python train.py --vocab_size=8192 --norm="layernorm" --norm_eps=1e-05 --attn_scale=0.125 --init_std_qkv=0.0214 --init_std_down=0.0 --optimizer="adamw" --warmup_steps=431 --decay_fraction=0.679 --steps=5533
Each number is 500 + 40 x the weight over its row's rms, rounded and kept within 0 to 999. Layers, rows and columns count from 0. Numbers have three digits each. The size before them is the row's rms in percent of the matrix's.

# layer 2 MLP up, 1536x384, rms 0.0635, rows 1311-1376, columns 288-335
090:461590539491483427500494496474600557464512532456505542439508474502526451473425501546509506471441462533540544519429513497442477544513575459534508
097:493448528491484516533461458569584508481529475509494523482460589520483478499448494630503477604493512463477543497519488464476561428530472513486489
077:493463433476497506488467450499566547519553459490475529483509555520521516461458543519540465471485457524504528578462518526472506497535559477452483
104:514481571445486462536433523478514508414500509529523561507575498486567475540489438476534540474412463512500480445426503538519471539505541476491453
107:527562431524431486563514533425515525455538491414486540436535530513468530510443556501526486546465470581484521571517437501521498496509496510422497
095:440449470516496426609530471523491549436597528469446550501491477498475458470487557498488549480394511523471518447436489508525459514539506490502514
091:444575500553436473509477444451475512460575500493505508500594464503567487441504442519519514477417454486506534453430487463489501488503532421495522
104:474587453442490544455492540435459503487529517461536487449542464439518523504515467458547462522450437513475495538513486531514486566470501556541444
091:508527535501519490605413517563509489496506462566481518502457521520473558407451593477491469450494525491521559561521525523475551476482493508451492
101:415505473523435450467441505518530494515567499482500512458479473562514479531472487573516524537475482516566528514379499437505476529522514480502548
099:472509516497470559481479462575511491566490524458490451463525491522535511470532499523483545520529422474598603550521423435530493503524463426423485
096:474530533443441423444501494504574493453479474497506518503535506524470514486425513501521515453505499614492471531515540559536432490513531497514467
086:410510567509452483461483472429511498483477484586502480514531457527501533485445481525496536514476520551492530513543503582566510546492475494469459
092:515470576531465455540539460512501508545527487507470463522491576493520515392543552459535464578466442490551566509505484481538547468498482461499413
106:433498536537488538483572430520547524454523524528485470556554496481464476509487440546571522485487523449480497518480543490496488509574606486450533
096:489507504510491553489453580497545479555518329458462487539490621547521461488512498532479459519485450608497525497589469545477526457535463497486531
104:482556499499490395515475467545526517511556493538390502450549511552471466482484482462533549503451455508539562534506483502542414438584602417515530
101:512528532442521497506465518436525508567475411484540420484526544532559509469466529429499436546475497468500514524542521482483497497493468512437436
093:466405498454497532540478467542506504469519536514439534477504545464422495475499542514459542452562515500505555520563567498560525496543574492462535
109:470517483553482520514406501536562502531576489469508518428445510529539495446494503530581486482484402486493557515510488494459532499447538498527552
097:474529486498486515495442609554574488448503520444489483501514494564506497537452504509499534610513471434464547484455483497456505519490444542470433
106:444369524448484529552560442476525540554530525530490435591437535488508449529460502489453503529458442567556554575446481573498545462462517458449430
108:480456465480495534537482485490540535431505475505430503545487524506511431539473462561566558499517450488485524542458479438489549470516484485425544
108:423460491521376513532446544438534482548562484563492471506529517569484544454496490568501521583527490500529509476462500539476498459582518511443486
106:468529491465507507520427520451528535476536405480534471489457536459489518504466499444491507504491438566494552528557479545560549529501514462470499
110:505506515442475500482534466510571519521571447472453579429549563464514515502433509469520483466433462512460480638487529541508505558476542508507523
087:469480512511494439519468538483548495542556535495531513467555503494476484479533514585502523506472486522514489556483457500467508603502494413488421
091:385483488477486489570459526481538534457557514537503524495527466528453533478533468551533485474432540464479537547449510447463524588569590505488516
112:494492495516500489474510513472545470551487509435431542549503479541511565554417469457523547516446504493522525623531447499474587446477505509500452
104:488468525504534454478490504438544550478505476461546442500513505524501474476463541480495437563491525550563562531545476543428463467484558426485433
091:507483490532492465519463619491513491537507434500461498550474539489555480463476491508459465489473446566531490555487512495505586476461519490536466
110:546495477434445459498560568523509536492485459455481436498557504511519480460448481473483465514521545483554460516481470507511496447477482489488399
097:432544500543509456551463419449509585402514522536515504470466479468472476449465513565553496475461480528472525439530486468561523519498548529543459
108:454447442499480572580522568507488511423599563566558498513471503527571469538483518474499492504489396486466536509454463511469472526462475432509433
100:525434512497489571559517513546497558519553518426419424449554520575424430477456547450472513525489413444529571536559495465474582544524470497499489
124:485413465475481505556496490502500553583598484517535457456481574528451499495500574548488539491471480528536580455413448497491478522446467454480510
097:467445479427433506566522498459526560512531502432521429482538505481512526449493543540458533508472506486485518463453434461545416455566464486426463
105:472556512525466480528468470556469486477576510500525495506433468518551506502487526514479543535495419534534551463437456506573492497448520494530473
098:519481495531449476477527496532533494512531448502496498533600529519468438485468538447477542484467463518599538510530423507389486517439496414488484
113:491542464482436532524557451525567532504515451502523521542566508477524477489469463516633573497457515515497488527429534558554500500579573388495527
108:480525571515385485533470519432476513544511468509508471454557599532520569433537457543492443570444510482511488555463501450452529562524480470518470
095:446553456487433458456479556475547544477451479503461436498517509567457547481432480476613506537539510535482449543473505519495468514533481475503549
079:489511555496496497535515492557510525451596506485477478519480500431518530438462462445467552523528473485522486501554455488509571437524455492439512
085:526508482461489536459508589516545512510451482456463385539517517595568432467516548490480514557494522509505521507503454559566524451508425484452410
086:468510472585580477444495502510574487497563471467486500477510511513543481500512520435469469531479520544548496549576485506465549548486429455521499
101:536553478446474544605468537442458466510479484477437520559513562477495498455476532493532559539516514507508565545476537483538525515528487458431482
094:435527510495520507506508521502572524494537477405491473506507471548529482485483476513489608490536477446492480465456493446529507496560556466494524
101:523571526487479528476431410512598489525520504517475463490543487537564477465464514464530471541507513444498501527463492462470521472448513495518545
080:471470519491432509511499490499518572494543464460455497467503542511520523503480502537555533490460481517480538530475489514473511569512541473471413
090:536504441392458495489491523518537524479510429501412485461557551555491490529425529496501422488503534507478556514545473563362472459510483579466491
103:477463491383472494502547454446530540494553476526521439479532573527443396475462471474572482550530518522506498506562477500465516470516522531537434
092:482526534460516488501449506513445552499495519495508499464528513495508577433502567428512511451499436529598586526468429426549483529540569474467445
106:496514495503492558550508538515535550507491443532458474514534541557481410372500476541570485494522463521584519532549525424537541464550496462465489
089:488486488441499495526539456527469504472511496508457434539597484499536510523498496488503525541540449475495516480483448467497535487472534451494497
099:520457536451473482536527471562539495478520462475473477506523572499471462494498531510487523522494461510479482515432513400445506522530460461510478
094:472487464478519543502541497488493496530537484432492483509533554441581532500519456450443503508544506488486450525460536478501483586513485464500483
098:470453535516489470470529518563530574491545538442490524486485471492592456522460467547476463511438456480515496517519469512471485535478492398479479
080:366503475500481481462454537479525510526554482505509456505511480522496476518458517563501566525519519547522482482439559471540470608517558447508503
108:489485531442564476516512466509477515472450450509508486373487546526531489490511549560526472511460533539488479469509529421547535510595491560433505
090:496444475461497501532414578486523535519539491466439492536553579412522499436565458554483508530539483559533582519513440511448578513489502446465478
114:454563489425432479522492516430548522510440479522458442512530491522534510481446468495558511490507566498514488503532444450411517492599551521482488
111:440543489523494474503459518499448621531486522540454500445528513516502505430484465559449479446472480545485539438473476498525471519555521427520458
093:441501427542506532474515484487576515474554522477452531491514483473482451465479501565493504533445437497505538543464507479528533418491584443507529
084:478499527568483415464491493506522528473482460455443474514493544569500531503490496512469458648477511493541554443522487567541598509556429517498461
102:441463501491511542526526465473519502470486468460546463497493575525475462507522491436516452481501543473521503543516530518516480532505515466452502
104:454518481411467498550553500474543589473529477515455540503550518501505462487431485590570545537517463534476504519499441532520473480467554456512465
# layer 2 MLP down (transposed), 1536x384, rms 0.0385, rows 1311-1376, columns 288-335
101:533432594470455412528397411522545526513549551542471497483462483489536505525439534486562489514490442536478521510544464467493548506570453474544450
086:443438513510534507422489549547515504468418453497523487411557523561552482563557544463493495459542499524539501504543507535508474486457498461504492
091:472463484492472482473479481507533547516524439530459500512505567516527487461488537518549482537452472547501524520396526501457480517532516452475500
097:579572568454440471495489461493539563527490531491508516574583520534449497459506503496505446487400472522594493453532480489481489467477465455566494
116:467518470440567482466465556497555435447549469449476521510446485518494553532497614419517487554534550509464523495461498444511468419558506527520492
099:498519505436464536387593593489522456479456400481526491524524492550508428515507461487418527518546445518515493543535533467510507552409423519506483
098:558460533449485559508459510487525457531524475520544507502434551423482518494478510475540470577534463445509559567421496452476508536458463421577550
101:462542457495536474478481547509511497544479440498501472550547430544507463500496489532478490560545513502444516494499502430503522542529577501507441
108:544417493519506488445469526471483485521477531454502467493507560545514540518518480472529505502452547527541527469458539482499456517524523504562563
111:476470518474424444511495415595497483476493575536487475515449431484512537563477573495492410488530495472428503506542429502514479476555497501539443
099:504563528514545496503567494507503423527473477470568489531511495474577535538570534485537579519529536536491455498502503560505509460536469566496448
092:542518455419556504426499515479450456576550492479497470497466472477503480487519463560408483472507498544491514479554460515479456532482447537503487
088:545549507496511529544554451527587460494519522495464534621497523541533501507542493528496458495444492496496482449463538516495494472497507526500464
101:411536440439513506468491535529531490500466471492527516423517509423517510528548545485515506431427514557492463492506542556502509538527491477519497
106:483500572503472484417515540464461540505510536488480491471445520571469550498419444527491502549534541494444458503503503441467494505495568489484465
098:519493593432504401541442503493485445502496516482547456577462490503575490492544510548457511473451527512474519525495473526555442508563550517509468
089:500572579512537501483479546494521453443464441428614542561527478532527489518479512559531468524490448515533458534497524500589542488477500524522482
095:530495537540551491495564424502493527504461490568565546536492489463516521562441467546486441434518481462451476508497529520560461436513507516474536
081:529556521492512536460487513551490494467480502445517413466540503508539528432550453466454454468565513497430501555531523490466510542558465552501437
095:471515501545580464523477493487544496471509504510508441475470545544565409520524584541460522484514539460539489493570523521459552461508454504445489
080:502515453494465503518487523446458496526500549461486508492497454425523474492500525536491461559492433526512607482403516506485461561496458475550454
119:569409487490512480491502436439440513522474478555508465535503590471487464444470531508486500498482573551525438497578517471554482463501467527468464
129:529487497480508530514516469584516481527566538552499507488511560467499477501524520488537526511439503533552564561466490539520454511567503442476563
087:494468485519559469484569566435365456462528497397499478478503486498504485442497531561466490462573490552526468456589480432443541492480457511505436
117:546482531477486524510557534539468537484572518530548509529533501528456496566457469483527501514500425455514474507490467577515575525502519476524580
090:554511502506528462525432494426546489518514526536501472533499523568439512451513467491480432505518455526478463483516515513437512465512464506569499
079:562438502498555513443494453505515580535508563526486545482440451430447475460472543483574512496428424560490562507528523464497502478501538559529518
094:523489580455470492452524559476484494492425421495529577520461494488444517515547556452437446529463498481436495462561476499527501571461478518556408
119:527529473477473496508515529471561498477456517512579541492528516514547449483452479458548428492549426506517517473550466526452485464475503490489435
085:452457525506503521430460517540446535459530441527525473490459506511504465479401464486529479516506459518514532502437481549497482477502520479517497
084:515550489479494465449456493488489482456440519495493407508491518452498559472512539500465520467582496443439458544511542516507526573530459571547525
101:533541482528561519485512502455497525557473422502465494481476495421483550448563517476456487472525514508496473458504468487519530478488417510455462
109:495462519440539532466484513522506495502528443508481449470478520503546500505443536495455427568502494498526519474492508506496516499407495508436408
106:541523508579490534426562461442444434497543458541535498566512571483440483576509476503548522557534489483460499437472488538493596497487534411484536
090:576452532532475528527504515530511563442478505485500580530512531460525455472490556508457475403507533470576531547529485495522503480534456531497555
137:517496454459498525465467593544529455566522462497464510434561554501508545561494505483518513521529602433545538513507495439541439535505492489585481
097:473553592462445505529436525506519488467494490490514507526508455538523521403523497442469487497535512500500522563434469407486556507602445547476514
082:512514503501481516489444515519513458461531513509513493459506450561500487530494504575551519441465528551545462533515460418434525532457506509551527
102:563462449525475448452486514475442466574599514510529479536581496423477554436485552541476464439465535527479490496511506514501502512507538479426430
102:557461454527491508426500563495500545504536476484459551449562462425478439473542487553564507558468485476556506490482500482554553528554542488493473
088:530433529519516578448511526526523496514503477499524482513557516555563512476523422491485440468505495519460504500520579487538501510427518442556476
083:529445525505474527472467486562461485488479496517444510486500546486451474488478521497454493546490526555469493544458448520514491477440491512582500
100:516482513441529487522482450509499595504515608510573560459499513509514508513528592578594492481484517472517503415478531515445473489500468539525460
095:514506465494502510469462503444474502470513516517482556532432501494527547532536507572459530517494468488393514435498498451486474521539490468498480
092:549492535523517513460494510502412498487500457534475473506502530480453475504533446444546494513476487511462503495540452482528525548440445438444502
092:452500436539525509496535535535487476604428501500493497509523551526563501486436489571514504478501575395466495501533561497557418498497482526488489
094:534432516489519468593525440453462517569526590521488550464465490502502535479523523546481505521495468462467565454518535549513513482493542487546476
094:465525529462523529506517537511581503520541478554462483513424560462481497523508438491501461512455464526491492575511478488415542487535487543498492
083:454518481493492484451459491507539516514529429498455467485522561529545516448489560523534513523461447512502560505418513507508474541535478473441465
088:445521508437472576534527438523444464582523510469511532554555442417507570468528588550516518467444524490497526531491541443470448576501545519512502
082:481501567518525506489469508450526453493484448554522518449437488522455563484515511490406603523425476552493493493479525517524477463491418445518585
098:514499530510473456478525457532465496486574545510427455504526483522503530510487452543491491547474556526504476487531562502476472482482531533491523
092:507526465540467581474462534476498483521550488509440536563455532592532480413494509530468493511583451462606497549475543485520553562525490467431550
103:510583509555487453480460450542521481478450507456417480533520470589493479468501507564550486506523483433505542483486571552477520537485549581499514
089:486592497541471506516549516505451505566537443478466490471476463536565514458549447502466508513399480450498534506510495494523491530511513508495528
097:554470449569507458518523498482445502539448480507505528562517511448444508548474471462447519477473470587495428587522549507453460501534499524515531
092:575465557490570511534449487499495520483508464506514567496492555469420541534500494431498472456555435474452524511509539458493587569491473519568522
095:591440487521523488516473479477552495474508587469501524495462533522504569545505482481542526544445519438477552442393504562428472501522454517518560
083:543550470528512501505468492509543503524504535478466442485522540551563555527518442538461550520521500525533558483493469504497503473533470475541424
093:368599523553498509519547490581465508503560520497475488448512479467479519456501533474528430450446496553581504518473506547475468437498525508531511
106:536469519464483516477492479466494500501536487477469465483496511454461576491441486497475506435515590512491558537553529523445493540513509507525471
127:557497529519474493437448490515516495521509533466490518509511400509489505425454560419466522466545535496568542537529509464517530541435472513476487
116:529493541385516482493515498446452550513516440494540544480526485528530477539474433415511530528476474503488482474494509491483463547456524511451456
087:542493489465505450507560504422601482505526435558511459583484502503463408556493569518500501490511572470508512475457477512456485404520472521576503
094:460481466503463482470461579519495496504506520544474510514473477607494506503504450462427445590535498542550493553540472543522439515465465481486513
100:503474474493401504501536524488526510527565509453456505471477519552518481579451512521546512504475482521500513484464484482486484506495466452473482